Weights of a small transformer language model: 62.4M parameters.
Each number is 128 + 24 x the weight over its row's rms, rounded and kept within 0 to 255. Layers, rows and columns count from 0. The size above them is the row's rms in percent of the matrix's.

# layer 6 attention output (transposed), 640x448, rms 0.0435, rows 505-511, columns 56-111
size [123 100  98  96 101 106 108]
[[119 122 135  96 146 108 132 107 158 113 125  79 158 138  92 109 108 130 131 130 138  94 109 119  99 157 142 144 119 112 150 125 141 145 102 128 166 144 113 158 132 169 124  87 143 122  96  95 102 133  93 128 102 155 154 122]
 [108 168 159 122 101 148 138 137 174 105 160 147 106  88 107 140 108 157 112 111 112 121 123 147  95 166 112 141 147 104 146 131 167 105 126 139 135 116 122 158 100 109 127  86  52 137  99 133 122 156 116 133 159 139 111 136]
 [122 108 139 116 135  99  83 122 123 108 109 132 135 116  98 103 150 115 146 111 154 137 136 175 154 163 115 157 167 121 146 129 160  97 134  99 143 117 129 122 157 130 143 162 138 131 120 122 138  80 139  92 123 129 141 100]
 [201 115 143 121 160 163 115 101 115 112 119 106 121 133 160 134 129 146 165 101 149 131 132 158  99 112 131 153 127 106 144 100 141 146 118 115 132 122 114 140 159 145 112 147 162 145 110  87 111  83  79 143 118 127 131 127]
 [147 155 147 149  86 136 151 142 149 126 120 117 166 121 121 161 130 134 146 117 154 168  84 164 164 148 152 147 145 140 110 143 132 125 106 107 119 135 102 159 155 123 109 124 104 117 120 105 113 124 107 135 157 160 138 135]
 [119 141  87 182 121 104 107 123 162 150 174 101  82 112 123 110 134 137 138 136 147 119 152 113 135  80 161 120 119 148  95  81 142 134 119 131 142 119 115  95 129 129 166 105 152 121 132 124 109 109 138 132 107 126 112 136]
 [ 86 121 106 133 118 133  95 132  90 130 150 162  68  78 121 111 149  97 148 114 112 118 170 133  96 134 146 126 163 125 113 123 123 124 109 100 134 110 129 137 137 126 126 102 166 110 122 112 151 133 139 138 128 134 137 116]]
# layer 6 attention value, 640x448, rms 0.0482, rows 506-511, columns 56-111
size [104 103 102 104 107 107]
[[160 142 126 145 118 127 119  95  97 147  92 135 139 131 115 145 140  81 169 109 162 128 115 117 135 101 134 156 132 120  56 131 102 164 109 132 126 126 125 125 153 130 130 144 164 129 133 102 141 132 115 161 157 116 165 107]
 [121 135 117 130 171 184 177 137 138 142 134 125 146 110 144 141  92 146 101 103 100 121 146  91 128 100 109 122  57 143 107 159 134 121 139 125 120 117 146 146 107 135 162 120  99 150 103 155 136 165 176 168 103 134 141  83]
 [ 96 124 131 171 137  93 126 183 127 170  80 113 124 119 134 115 129 123  77 173  95 130 118 110 136 155 155 150  99 148 130 115 137 122 138 153 130 125 161  86 133 123 119 135  91  90 158 155 130 172 157 134 121 145 112 116]
 [107 151 112 120 140 163 123 167  94 119 121 115 126 111  97 103 158  86 109 122 124 123 128 116 119 117 110 147  82 115 132 123 131  92 131 133 125 122 158 124 102 156 149 159 141 136 145 142 134 132 146 127 146  74 122  96]
 [112 116 143 108 133 145 150 130 124 109 122 110 137 126 101 151 110 109  77 116 123 155 143 137 150 161 102 109 148 122 190 187 127 143 142  90 119 147 117 120 123 136 118 108  99 165 108 128 131 158 113 160 152 154 178 146]
 [199 115 151 121 128 119 149 153 150 117 121 141 175 160 144 138  84 130 120 116 141 145  76 113 136 117 118 114 105 103 168 112 125 134 159 109 125 177 164 115  92 151 135 181  98 150 135 156 103 109  97 107 106 107 128 113]]
# layer 6 attention query, 640x448, rms 0.0492, rows 512-565, columns 56-111
size [ 85  85  87  85  89  86  92  86 103  91 106 112  99 100 101 109  98  98 110 108  94  91 101 111 101 108 100 105 109 104 101 107 102  98  93 104 107 110 103  96 102 101 100 107 110 104  95 104 107 109 106  99  99  96]
[[108 103 128 125  91 146 128 147 145 120 150 147 152 149 127 133 142 103  80 109 118 126 140 112 110 105 119  98 174 162 125  96  89 170 150 105 101 137  85 123 193 153 101 136 100 136 156 158 136 104 149 131 104 125 136 127]
 [104 136 152 140 177 128 180 136 110  75 151 129 105 140 102 145 184 109 106 128 129 132 152 137 176 109  74 133 130 142 186 139 107  78 125 141  96 124 127 159 133 142 146 111 143 132 113  77 102 119 124  54 117 139 148 126]
 [137 146 178 113 151 106 126  72 114 114 108  91 120  69 101 112  99 125 160 104 159  87 136 151 102 137 142 190  99 187  84 141 136 106 120 145 160  87 125 115 152  93 143 109 110 184 160 159 118 101 130 140 132 115 157 119]
 [136 101 117 141 139 140 147 142 137 135 137 141 141 127 141 135 132 129 134 129 160 166 138 129 106 148 136  94 132  93 124 164 121 162  82 148 155 105 127 165 125 131 120 125  97 106 126 140 144 123 101 131 116  69 127 180]
 [113  72 113 147 138  97  99 100 156 134 171 126 132 107 133 151 126 153 141 134  63 155 127  93 168 161 108 136 139 110 131 104 131  92 167  96 144 151 116 110 146 128 134 148 134 115 125 129 120 138 168  98 146 104 120 145]
 [130 158 150 156 159 155 121 116  86 120 114  96 126  70 111 142 124 112 103  83 128 172 108 141 148 127 136 116 128 191 147 115 162 136 140 160 128 118 113 152  96 148 127 145 152 135 150 133 183 155 131 109 111 115 150 133]
 [ 93 121 147 118 152 125 157 106 105 112 135 123 101 133 180 128 177  96 127 160 125 134 147 138 153 137 110 153 112 148 150 120 145 126 138  81 135 120 125 132  99 170 130 138 113 116 170 124 129 132 103  98  97 137  95 159]
 [ 94 147 110 114 132  97 166 116 114 160 129 111 135 126 127  87 112  89  94 180 116 151 136 128  90 113 133 139 129 200 140 141 125 166  78 144 114 136 125 161  70 123 170 164 102 106 122 139 133 144  99 119 125  89 156 158]
 [133 147 126 103 150 157 122 114 138 112 117  90 134 121  97 145 172  98 129 159 114 146 127 156 177 125 145 198 112 122 158 138 135 109 130  95 171 154 162 141 116  96 160 124 135  94 147 143 114 129 151 120 130 136  94 154]
 [144 140 129 125 110  99 136 120 160 188 161 137  93 141 125 109  85 160 114 129 120 139 144 194 126 107  82 154  87 127 130 126 106 119 114 127 107  95 141 126 122 109 140 144 150 110 101 109 158 112 145 144 157 156 176 122]
 [ 86 131 133 135 130 116 138 133 180 104 112 174 118 131 122 163 119 149 136 144 176 120  93 197 163 148 103 135  98  89 122 116 156 101 139 109 139 140 146 129 148 110 119  81  95 100 109 176 136 111 107 183  99 136 152 124]
 [158 179 149 131 147 170 153 109  66 122 103 159 121  88 115 113 183 158 132 156  93 132 149 120 163 108  91  96 140 139 177 155 145  95 125  89  93 130 113 120  82 124  93 140 131 139 139 140 147 151 132 138  98 104 117 129]
 [111 144 117  87 164 129 123 105 156 111  88 142 103 160 102 110 123 150 143 122 127 118 130 140 128 135 123 142 128 113 160 108 119  81 133  73 121 137 154 137 116 124 111 171 131 130 126 104 167 144 166 132 140 160 140 124]
 [129 129  81 158 107 141 108 167 153 134 136 122 126  86 107  85 144 140 173  74 137 161 119  99 107 119 147  66 135 154 112 126 119 121 165 112 131 121 128 134 123 140 133 123 143 162  75 145 153 118 159 151 121  99 155 143]
 [143 132 103 135 121 154 117 161 121 112 172 140  74  83 148 136 157  99 137 131 127 143 117 156 106  96 152 117 129 104  75 139  85 168 120 157 127 130 139 120 118 133 105 116 137 120 105 124  83 164 148 180 113 115 154 129]
 [107 157 121 120 128 111 152 164 137 120 158 108 106 128 126 154 133 123 117 143 128 130 105 136 139  98 135 159 131 111 149 123 121 151 120 179 175 131 109 135  90 179  96 135 133  96 127 138 123 147  81 116 134 129 119 125]
 [126  95 174 125 137 162 152 144 113 122 158 153 112 134 147 126 168 155 118 117 113 115  73 103 112 169 117 110 151 109 130 167 122 124 113 142 157 122 115 120 147 163 130 124 120 116 103  95 132 111  56 127 111 106 119 103]
 [168 169  97 132 117 139 107 166 128 149 129 144 152 106 111  86 109 138 144 148 122 168 126 117 112 124 108 132 110 125 145 134 168 138 111 132 166 112 117 107 104  90 118 180 147 156 129 162 131  80 166 165 160 120 141 163]
 [131 202 183  99 139 115 126 133 123  83 111 123 106 134 133 169 109 132 134 126 120 118 137 130 161 120 127  81 145 153 114 121 143 127 123  87 111 108 177 127  78 106 102 157 140 117 129 151 147 142 126 119 135 145 126 143]
 [108  72 144 133 135 154 111  99 104 140 132 105 163  98 108 119 151 143 146 138 155 133 171 137 167 131 114 122 159 153 160 161 107 151 135 137 144 138 163 113  81 100 111  96 157  92 134 133 147 133 173  81 108 143 136 130]
 [161 121 154 128 141 143 127 114 104 116 104 123 162 140 122 129 152 127  79  78 119 155 129 102 146 140 154 103 135 148  79 123 145 111 116 143 146 150  88 121 163 159 109 164 156  96 172 112 143 148 121 119 100 105  82 108]
 [109 123 153  64 112 128 139 118 100 143  97 134 115 145  96 123 182 127 100 116 149 134 130 144 140  95  67 161 107  92 136 117 117  66 149 122 105 123 106 130 127 148 120 170 166 166 114 119 134 154 166 139 138 171 113 112]
 [145 120 138 150  88 106 151 145 125 152 161 125 111 131 152 157 118 148  95 135 121 133 143 128 138 134 118 163  97 147 121 151 116 122 138 124 140 154 168 158 135 127 165 116 125  84 152  85 161 126  87 132 148 124 151 108]
 [105 148  96 143 103  98 131 108 101 130 114 106 121 126 109 128 108 130  95 139 159 153 149  88 131 133 118 189 122 123 172 113 179  95 119 167 126  86 128 153 108 141 111 100 161 145 107  91 135  97 104 128 189 174 149 135]
 [109 141 111  96 127 112 119 131 135 108 145 141 128  90 123 123 116 142 132 124 139 125 112 110  73 129 117 166 101 150 118 119 173 135 129 119 193 142 127 162 135 118 107  50 121 102 140 153 148  96 177 145 144 134 174 108]
 [168 165 114  96 151 119  96 142 109 127 149 145 115  87 120 171 118  97 131 136 141  86 120 134 137  82 138 108 151 148 160 144 140 143 181 112 157 112 165 100 123  92 134 109 110 138 155 135 113 105 140  84 192 113 116 103]
 [120 114  91 129 100  84 162 137 128 103 152 124 155 102 156 135 150 153 119  88 185 113 127 176 144  98 159  84 106 103  87 103 160 133  97 152 105 121  78 160 147 125 104 142 158 156 134 138 117  87 120 130 123  91 139 144]
 [ 92 159  89 130 122 169 132  98 160 143 118 142 116 119 182 125 142 140 104  78 107 136 116 132 130 168 121 129  99  96 117 126 143 158 126 137 123 138 114 170 110 128 141 137 165 178 152 121 146 109 117 126  99 116 104  83]
 [116 101  94 121 123 125 109 162 176  95 100 106 145 130 127 141  84 124 111 142 134 117 135  95 114 138  92 145 174 133 116 157 146 128 152 125 164 150 118 138 172  92 140 148 129 158 140 107 109 140  95 164 103 157 142 151]
 [156  83 109 120 126  79 171 170 111 130 140 137 187 119 149 101 136 163 118 100  98 149 136 145 177 105 188 107 114 125 125 138 136 121 107 133 118  86 136 114 144 133 112 145 144 128  84 129 127 131 138 114 157 105 139 149]
 [128 132 136 129 116 133 164  95  89  76 104 116  98 190 147 112 108 161 104 154 141 161 149 126 148 135 103  83 181 145 118 129  91 162 121 149 125 127 148 152 146 130  98 158 141 105 152 111 145 160 109  91 113 124 112 139]
 [170 111 133 119 120  91 132 118 116 149 187 108  97  94 114 148  99 124 113  76 111  77 123 172  92 131 153 124 109 131 141 129  88 118 124 142 118 128 140  88 123 148 128 114  87 136 161 195 109 124 114 108 155 124 171 119]
 [118  72 155 123 144 123 140 139 125  98 155 150 158 141 112  59 148 134 167  95 129 145 138  89 163 116 103  88 105 136 116 140 162 154 139 108 155 144 110 142 144 116 118 144 114 149 135 125 100 134 170 136 137 170 117 154]
 [115 112 122 129 108  77  94 134 115 161 154 124 145 133 147 103 139 148 150 206 101  92 149 159 146 123 119 148 169 108 118 118 175  92  95  81 119 150 176 135 146 153 130  86 109  98 127 118  95 120 146 103 123 132 113 114]
 [125 106 117 129 147 100 137 153 110 172 142 171 166 162 152 128 131 110 127 124 132 103 156 120 105  87 141 128 120 124 172 144 134 116 103 152 135 121 107 122 155  84 114 163 148 133 143 187 148 150 134 157 154 180 169 136]
 [ 96 144 115 120 165 178 144  96 110 136  84 114 112 161 148 151 121 109 109 132 149 184 141 126 146 106 159 107 102 127 103 152 116 131 136 145 133 110 145 119  89  53 113 135 122 134 104 118 139 108 150 160 158 152 129 165]
 [136 138 146 139  91 139  98 129 130 164  82 122  96  85 120 128 125 155 128 149 123 177 162 114 133 111 102 110 157 137 133 156 136 110 155 106  82 152 141 124 118 143 130 135 141 178 144 148 151 107 169 132 117 142 107 122]
 [106 142 120 150 157 116 139 127 151 156 133 100 104 104 150 160 129 126 140 136  99  88 129 115 117 121 109 154 132 185 128 149 137 171 130 122 160 166 113 117 123 150 120 119 138 123 139 114 119 128 128  85  93 143 123 147]
 [149  88 113 101 134 129 132  94 103 143 133 113 127 102 154 117 171 158  92 112 137 119 120 142 112 124 160 114 155 101 134  85 170  99  93 124 123 142 115 147 163 109 123 147 156 112 144 124 142 131 141 111 118 121 114 130]
 [116  72 166 124 106 115 108 147 161 102 140 118 114 116 100 151  94  99 136 131 113 128 172 132 103 129 133  91 151 137 164 124  85 128 129 121 110  99  83 118 137 166 138 143  98 153 170 128 120 126 134 161 119 103 136 151]
 [104 110 128  75 162 121 147 116 131  96 127  87 204 112  97 133 151 146 121  90 116 137 120 111 125 101 150  91 147 144 125  72 127 138 120 124 178 109 135 159 171 171 143 147  98 128 149 128 136 131 146 148 108 154 121 117]
 [ 96 117 136 133 141 161  94 135 157 124  96 135 148 104 129 150 151 108 170 142 134 108 112 140 139  98 112 119 142 130 143 132 140 166 118 105  82 100  89 144 146 133 108 133 124 123 155 154 166 175 126 144 115 174  99 165]
 [154 128 107 129 147 112 133  67 117  99 154 141 123  96 137 142 112 158 105 147 112 115 138 107 157 126 124  78  63 132  97 125 148 127 146 123 110 130 104 147  91  85 132  95 103 130  73 118 105 154 118 155  95 135 117 108]
 [134 163 154 150 120 150  91 133 105 128  98 138 134 105 131 112 145 137 103 114 112 120 151 160 142 176 107 148 151 127 117 151 144 120 113  99  82 125  87  95  84  59  96  95 134 133 123 167 120 132 116 113 159 133 112 153]
 [ 99 156  99 107 118 125 151 101  94 137 114 162  92 132 109 139 140 125  95 133 137 113 132  96 144 136 118 100  84 123 114 155 157 122 167 135 163 168 155 178 100 112 114 126 118 100 114 115 108 124 104 108 121 132 161 100]
 [108 100  97 125 123 169 139 155 148 130 136 130 102 135  99 135 137 165 112 159 133 170 129 144 147  92  89 150 121 130 121 132 147  87 127  71 104 144  99 152 141 159 128 151 126 126 111 118 121 115 141 131 140 123 128  82]
 [141 120 127  89 108 162  67 104 136  50 132 109 135 141 124 182 154 111 114 129 116 124 104 178 113 113 142 161 117 143 139 118  80 164 130 135 141 146 105 116 150 126 150 177  79 148 113 109 104 171  48 156 107 160 110 108]
 [115 179 139 157  84 110 133 111 152 116 148 116  89 115 137 150 116 186 149 164 152 153 110 119 142 143 141 197  89 127 104 125 115  77 122 130 125 129 142 134 128 112 103 120 116  99 131 130 172 139 141 142 160 126 117  93]
 [159 137 167 128 122 111 116 187  78 112 142 114 137 135 146  98 139 145 162  97 145  87 132 118 109 127 122 117 121 137 173 148 106 136 139 117 155 140  97 149 135 158 100 108  82 123 114 110 158  99 119 157 142 151 135 115]
 [117 139 122 117 111 125  88 195  79 118 159 115 102 115 112 118 119 131 108  98 126 163 136 138 121 154 112 120 140 160 101 142 109 141 132 146 113 125 106 136 121 133 147 140 122 143 124 163 150 125 133 129 122 111 104 113]
 [ 87  91 113 163 137 128 148 137 142 146 119  97  99 118 149 137 140 151 130 124 132 101 109 127  94 113 103 144 116 136  85 135 136  94  99 139 150 148  87  92 148 104 116 111 167 140 125 128 126 148 151 138 130 122 104 123]
 [122 111 105 166 157 149 169 156 152 118 135 138 106 148 112 112 113 126 106 101 107 157 130 106 118 112 124 136 149 148  49 162 109 139  94 135 167 130 129  86 133 108 156 165 129 132 101  94 118 127 116 127 125 142 162 167]
 [129 164 153 116 167 164 134 116 133  52  91  86 103  71  97 116  97 100 118 120 122 132 180 143 103 137 131  87 137 159 121  72  99 124 119 104 130 106 163 124 153  85 160 170 120 133 170 117 132  99 135  83 150 152 146 110]
 [126 115 145  98 159 107 110 161  97 125 107 165 152 133 137 114 183 143  93 154 153 119 142 103 153 144 126 113 115 104 115  95 119 144  97 121  89 156 162 161 155 164 114 116 104 158 133 138 141  69 139 137 109 107 110 108]]
# layer 6 attention key, 640x448, rms 0.0497, rows 512-564, columns 56-111
size [ 80  85  85  90  83  89  81  91  90 104 111 104 108 106 107 110 102  99 107 115  98 109 100 104 101 108 100 105 104 100 100 103 109  97  96 102 102 104  97  98 104 101 102 103 107 103 100  98 105 100 101 104  98]
[[151 129 144  87 150 128 100 111 127 160 108 126 119 131 143 130 140 131 105 117 108  86 142 109 146 142 167 172 105 152 107 141 106 134 140 139 176  86 200 119 153 120 139  73 149 134 163  89 138 140  84 149 121 125  96 135]
 [149  81 126 100  67 149 110  63 143 148 169 109 117 139 139 123 120 158 104 111  81 122  99 117 135 140 128 149  87 148 105 118 111 121 133 114 124  80 146 129 129  95 171 131 142 124 175  83 160 170 118 201 120 100 137 128]
 [149  76 132 146 164 120 144 130 134 117 160 140 134 132 146 124 134 101 157 137 145 138 157 137 127 141 155  90 130 109 156 146 139  83 136 124 116 134 100 131 116 123 153 137 150 110 126 144 120 125 158 114 121 120 134 153]
 [146 132 100 102 131 113 133  94 129 152 111  75 129 151  99 127 129 115 154 113  94  93 120 119 112 145 107 134 131 175 149  90 158 108 157 148 129 132 143  99 156 132 134  60 114 101 172 135 156 140 130 154 137 134 113 129]
 [141 122 159 114 116 110  83 163 143 148 155 134 105  84 114 129 132 132 118 146 132 159 123 172 137  84 145 179 140 112 110 151 141 116 133 144 147  94 141 127 164 112 168  94 133 155 152 152 132 142 122 139 187 124 124  99]
 [150 138 150 118 156 125 144 128 104 108 107 138 124 166 109  91 101 120 148 146  97 115 117 132 153 195 127 135 174 170 161  90  94 106 170 119 112 103 112  96 117  99 131 132 140 137 119 109 164 132 119 111 151 143 138 147]
 [133 134 105 131 141 141  78 135 158 127 100 132 143 132 128 115  90 138 136 143 116 153 132 135 161 166 172 150 140 103 134  81 117 105 139 120 115 120 166  74 183 123 176 122 184 119 127 100 129 134 140 105 105 132 115  91]
 [165 119 137 140 145  92 124 132 109 108 136 121 140 187 145 149 137  97 177 141  82  76 101 162 144 131 123 114  83 193  86 101 148 107 165 115 135 140  97  96 108 175  97  92 115 100 151 141 138 126  83 142 130 103 141 107]
 [116 104 157 115 159 137 103 160  89 152  74 101 102 108 128 108 104 110 163 126 124 170 141 103 148 166 120  89 157 184 173  89 108 137 120  95 134 135 121 104 150 126 130  91 144  99 116 106 151 136 134  97 130 127 113  90]
 [121  85 134  96 130 133 104 138 165 105 116 123 112 163 144 165 145 140 157 100 126  94 126  96 126 114 112 141  89 169  96  73 116 117 131  92 150 137 134 121 131 105 146  81 120 131 129 139 134 125 116 155 110 139 124 109]
 [122 154 132 116 128 126  72 110 133 139 106 107 163 122 123 151 139 119 119 128 121 159  80 110 127 116 164 150 132 144 130  96 125 116 150 110 152 106 142 132 129  91 144 110 166 135 125 136 153  90  97 118 152 148 120 138]
 [132 107 131 113 131 117 127 125 116 119 163 120 107 114 103 150 129 158 127 125 112 105 155 145 130 119 102  90 102 136 145  92 114 126 108 125 110 145 139 118 162 114 136  75 166 103 143 105 114 171 108 138 151 146 133 137]
 [149 115 141 125 105 139 152 125 127  97 146 127 147 150 123 163 120 123 181 127 110  99 157 155 149  84 115 149 103 171  88  90 126 131  95 166 133  92 135 161 120 141 146  67 154 144 122 155 109 148  98 130 120 119 146  85]
 [137 127 101 165 145 114 126 169 151 106 163 174 121 118 111 122 116 106  72  83 140 116  86 164 115  77 160 134 110 115 111 115 144 119 115 131 124 114 157 199 110 174 123 139 105 123 148 120 142 158 108 129 159 134 151  87]
 [147 179 141 133 131 129 119 108 120 105 129 159 151 132 122 103 134 155 120 138 128 105 119 162 132 140 124 134 167  73 117 138  97 138 154 164 144 136 154 126 139 117 117 151 154 146 132 172 116 146 156 104 106 123 110 140]
 [129 154 117 105 165 130 144 130 110 155 124 128 122 127 106 161  90 138 118 159 113 196 103 138 104 157 148 125 137 142 148 152 151 134 138 106 123 125 119 110 167 131 159 142 135 119 135 129 108 150 131 141 143 105 110 115]
 [103 139 173 150 137  99 159 102 142 139 130 131  85 127 163 149 110 137 116 130  92 157 126 139 116  88  89 126 177 119 110 169  98 155 155 151 137 115 149 105 118 122 105 128  88 124 121 107 111 118 110 104  91 134  76 123]
 [120 111  90 132  90 133 115 127 138  94 122 162 116 112 146 132 137 170 138 104 132 109  84 165 158 142  95 145 112 138  83 164 115 136 120 188 131 138 111 151 123 143 172 191  74 143  98 170 119 102 139 122  95 151 145 100]
 [137 135 128 151 133 158 142  82 106  85 136 182 134 127 101  86 138  67 143 122 114 114 102 180 124 137 156  83 124 135 156  85 127 144 134 114 100 154 139 106 176 156 130 118 132  96 119  61 146 163 130 132 120 143 150  93]
 [152 146 141  80 133 116 140 146 128 121  95 130  98 126 205 174 131 148 110 105 168 106  86  68 129 108  91 148 167 132 126  91 104 130 159 138 140 143 158 141 158 104 142 151  86 106  98 100 171 132 136 151 128 136 127 116]
 [ 60 149 123 134 136  88 121 103 108 142 143 143 123 118 136  82 113 105 109 159 109 119 100 183 112 111 130 131  95 123 131 143 169 171 143 162 144 146 107 150 139 122 101 115 115 116 156 120 135  97 167  95 127 117 151 151]
 [145 133 112 147 122 126  98 153 135 105 130 146  97 136 141 133 165 124 103 126 150  92 141 132 151  87  87 155 124 140  70 120 120 180  97 140 136  90 144 153 108 159 136 122 105 137 119 128 136 116  83 183 137 156 150 127]
 [148 129 132 164 100 116 141 139 132 118 119 141  89 148 164  98 104 132 113 170 112 118 137 132 121 108 130 142 150 153 149  83 157 128 151 138  85 135 132 112 127 100 144 124 155 142 129 142 110 137 133 173 100 137 136  98]
 [153  49 161 186  83 150 120 149 154 135 119  88 135 134 132 106  79 124 125 140 112 118 115 126 128 116 133 138 120 134  86 179 143 133 178 122 111  99 125 115 148 183 128  92 121 122 119 137 143 170 175 117 119 142 113 131]
 [140 124 139 124 125  91 102 113 105 103 127 126 128 136 151 140 126 121 148 108 157 134 128  96 122 165 121 137 132 117 126 115 138 164  67 120 150 102 138 114 122 142  90 124 158 118 113 173 157 117 155 143 188 146 134 147]
 [120  69 122 133 153 113 122 141 134 118 131 100 137 131 128 107 136 131 135 104 154 138 131 164 177 138 132 115 114 121 125 131 118 130 123 119 157 133 130 156 136 136  87 138 176 129 130 122  90 155 177 171 172 134 127 119]
 [111 144 127 154 134 115 146 146 116 155  86 127 139 153 121 100 103 113 126 144  92 124 183 128 178 149 130 129 140 133 126 161 136 134 117 128 146 141 148 111 173 153 124 123 110 123 143 151 108 139 141  26 161 100 122 162]
 [ 99 146 122 172  96  62 182  93 126  85 164 109 171 102 100 120 145 129 130 105  85 185 137  90 128 143 126 151 146 103 116  91 106 153 105 132 113  90 139 103 141 120  95 101 172 137 110 175 124 114 133 114 152 178 100 142]
 [108 173 123 109 116 161 171 107 125 148 167  86 180 161 115 105 121 113 126 123  98  73 103  99 108 157  79 163 148 148 123 126 182 136 154 104 178 139 127  98 138 137  85 172 112 136 159 141 104 122 155 104 105 179 132 103]
 [162 117 135 160 138 116 121 140 180 105 136 104 115 163 114 109 118 125 131 129 134 141 106 139 159 154 131 101 139 138 124 112 186 108 168 154 151 103 116 150 115 139 104 147 123 129 154 112 107 129 109 113 150  90 124 132]
 [130 131 125 141 160 145 123  85  99 153 116  91 123 128 107 184 139 172 141 131 131 138 132 153 128 150  96 110 150 158 115 128 126 142 145  95 120  91 126  94 127 105 127 138 106 112 158  62 141  86 111  90 123 137 114 129]
 [116 146 111 106 121 140 136 129 135 103 174 113 151 131 137 110 102 133 114 111 113 161 104 153 117 122 158 134 116 121 152 105 135 127 135 142 129 143  88  83 112 154 142 168 110 134 141 100 119 128 127  92 161 132 125 155]
 [153  98 161 157 124 126 149 142 165 150 121  93 130 125 122 142 134 139 110  96 139 115 166 138 155 135 108 143 105 123  99 139 124 146 141 136 158  85 144 120 143 115 150 107  95 134 147 158  94 165 175  85 126 133 128 144]
 [100  82 127 140 133 119 116 148 108 150 146 128 143 110 125 166 115 159 152 154 123 112 124 123  97 126 178 155 156 153 102 131 119 139 120 109 128 137 125 136 132 127 139 157 109 151  87  88 140 165  87 145 115 117 164 114]
 [124  98 106 136 141 117 137 152 149 143 134 142 125 147  94 124 113 153 189 114 109 120 140 141 128  96 161  70 127 173 158 119 132 145 129 174 124 129  97 175 131 184  93  97 131 103 117 135  96 179 112 114 139 104 143 156]
 [107 152  86 144 166 108 158 150  66 118  96 120 103 112 126 137 128 163 134 150 182 167 165 180 125 130 137 101 108 114  95 131  65 141 128 168 141 127  96 127 105 142 124 102 145 122 101 165 132 121 119 103  92 113 123 183]
 [140 149 141  74 142 136  77 128 139 124 146 143  82 149 107 116 162 132 117  87 187 108 133 107 117 122 127 149 150  90 140 125 126  93 112  89 108  97 127 145 147 127 127 152  86 163 115 184 106 152  80 146 118 173 112 136]
 [125 114 144 119 104 116 124 104 154 122 192 135 187 123 155 133 118 111 120 132 141 103 117 134 100 154 114 137 150 118 155 105 131 160  93 163  90 137 163 124 112 129 142 161 102 129 130 151 100 107 147 121 149 107 160 137]
 [107 141 137 154 137 111 182 125 168  92 104 105 145 150  60  79 168 120 122 121 132 154 146 168  99 131 145  99 133 132 102 182 188 106 136 127 110 136 108 114 102 132 108 151  98 134 131 152 176  98  89  96 124  99 138 117]
 [111 113 130  97  68 152 112 133 140 148 169 130 129 118 138  95 148  99 167 150 121 115  75 122 174 119  62 144 169 139 133 149  96 132 145 158 166 109 114 113 148 130 139  98 130 140 170  92 127 130  95 126 139 133 144 100]
 [ 79 125 122 132 122 103 139 129 152 141 125 129 157 142 153 119 172 147 121 107 181 106 132 150 112 136 117 147 182 134 132 144 112 135 136 114 131 133 163 143 139 133 101 104 135 104 129 134 130  97  96 126 124 143 107  78]
 [100 126 124 146 141 121 105 121 134 137  87 140 125 100 118 100 138  94 162  99 134 126 128 104 129  95 161 141 178 141 145 132 157 117 129 116 102 116 152 128  90 127 110 133 124 128 152 119 151 166 102 145 133  93 106 130]
 [116 122  96 142 101  90 111 121 136 120  80 124 137 129 123 128 104 112 168 138 141 161 136 121 148 136 132 125 172 108 171 129 125 108 131 121 104 180 118 153 150 117 109 115 146 116 118 128 119 162  95 143  94 142 121 145]
 [168 146 139 125 149 130 158 107 102 100 121 127 131 157 119  96 142 141 147 156  88 107 125 107 114 106 135 140 142 102 143 139 148 137 149 140 115 140 109 127 138 128 100 197 111 131 141 125 115 153 109 171 140 139 145  71]
 [130 145 118 150 127 102 124  96 122 159 100  96 147 133 123 141  86 117 115 125  87 128 156 120 158 124 127 121 121 127 134  90 109 110 141  96 154 159  81 122 111  97 123  91 159 161  94 140 151 159 149 166 162 152 185 135]
 [149 176 126 125 150 125 114 105 126 106 117 125  88  95 110 142 121 109 142 146 146 128 121 146 115 120  95 129  85  82 122 133 133 128  89 145 121 110 141 129 114 106 155 143  70 122 124 113 155 148 113 141  84 105 116  92]
 [125 122  82 145 194 135 114 137 128 107 122 120 128 122 112 150 129 153  92 157 130 137 168 116 152 138 142 102 152 137 115 132 167 169 165 120 143 131 118 184 144 104 101 134 137 147 128 136 136 153 112 107 117 120 157 130]
 [115 108 125 108  71 149 148 127 104 128 149 158  85 132 122 113 135 124 114 126 116 168 117 115 170 159 123 169 150 121 152 111 133 104 129 134 112 101 188 137 188 121  95 128 153 151 152 145 140 109 135 162 105 110 114 116]
 [138 147  94 134 123 108 125 131  98 151 102 153  88 103 112 176 126 115  90 122 142 120 117 113 131 125 148 113 161 144 131 148 132 167 166 100 129 179  95 131 150 144  92 116 153 111 136 141 105 122 148 150  99  85 148  66]
 [118 137  85 158 138 156 109 120 124 140 157 115 130 139 131 149 126 101 114 105 158 142 114 106 145 125 143 141 119 121 142  99 157 146 121 101 112 123 160 107 127 138 100 144  95 147 163 123 165 137 136 150 111  91  99 127]
 [ 96 125 137 137 142 140 146 121  90 161 159  96 116 128 108  81  84 117 105 108 151 118 145 155 141 137 163 101 129 143 126 156 154 119 144 133 133 109 115 130 135 129 110 131 127 127 142 152 138 169 100 131 115 135 161 120]
 [144 123  91 192 152 181 111 116 153 146 151 100 125 122 148 151 168 139 115 132 181 105 143 130 114  89 160 115 129 133 117 108 104 152 105 156 111 125 101 162  88 184 108 108 110 102 143 156 125 134 114 150 140 158 152 132]
 [107 160  93 106 100 125 145 147 129 123 144 147 143  81 128 113  99 148 131 124  86 113 155 141  86 155 116 149 178 145 137 124 129 162 119 112 133 121 176 101 133 137  92 124 154 106 134  95  94 126 165  99 142 131 157 115]]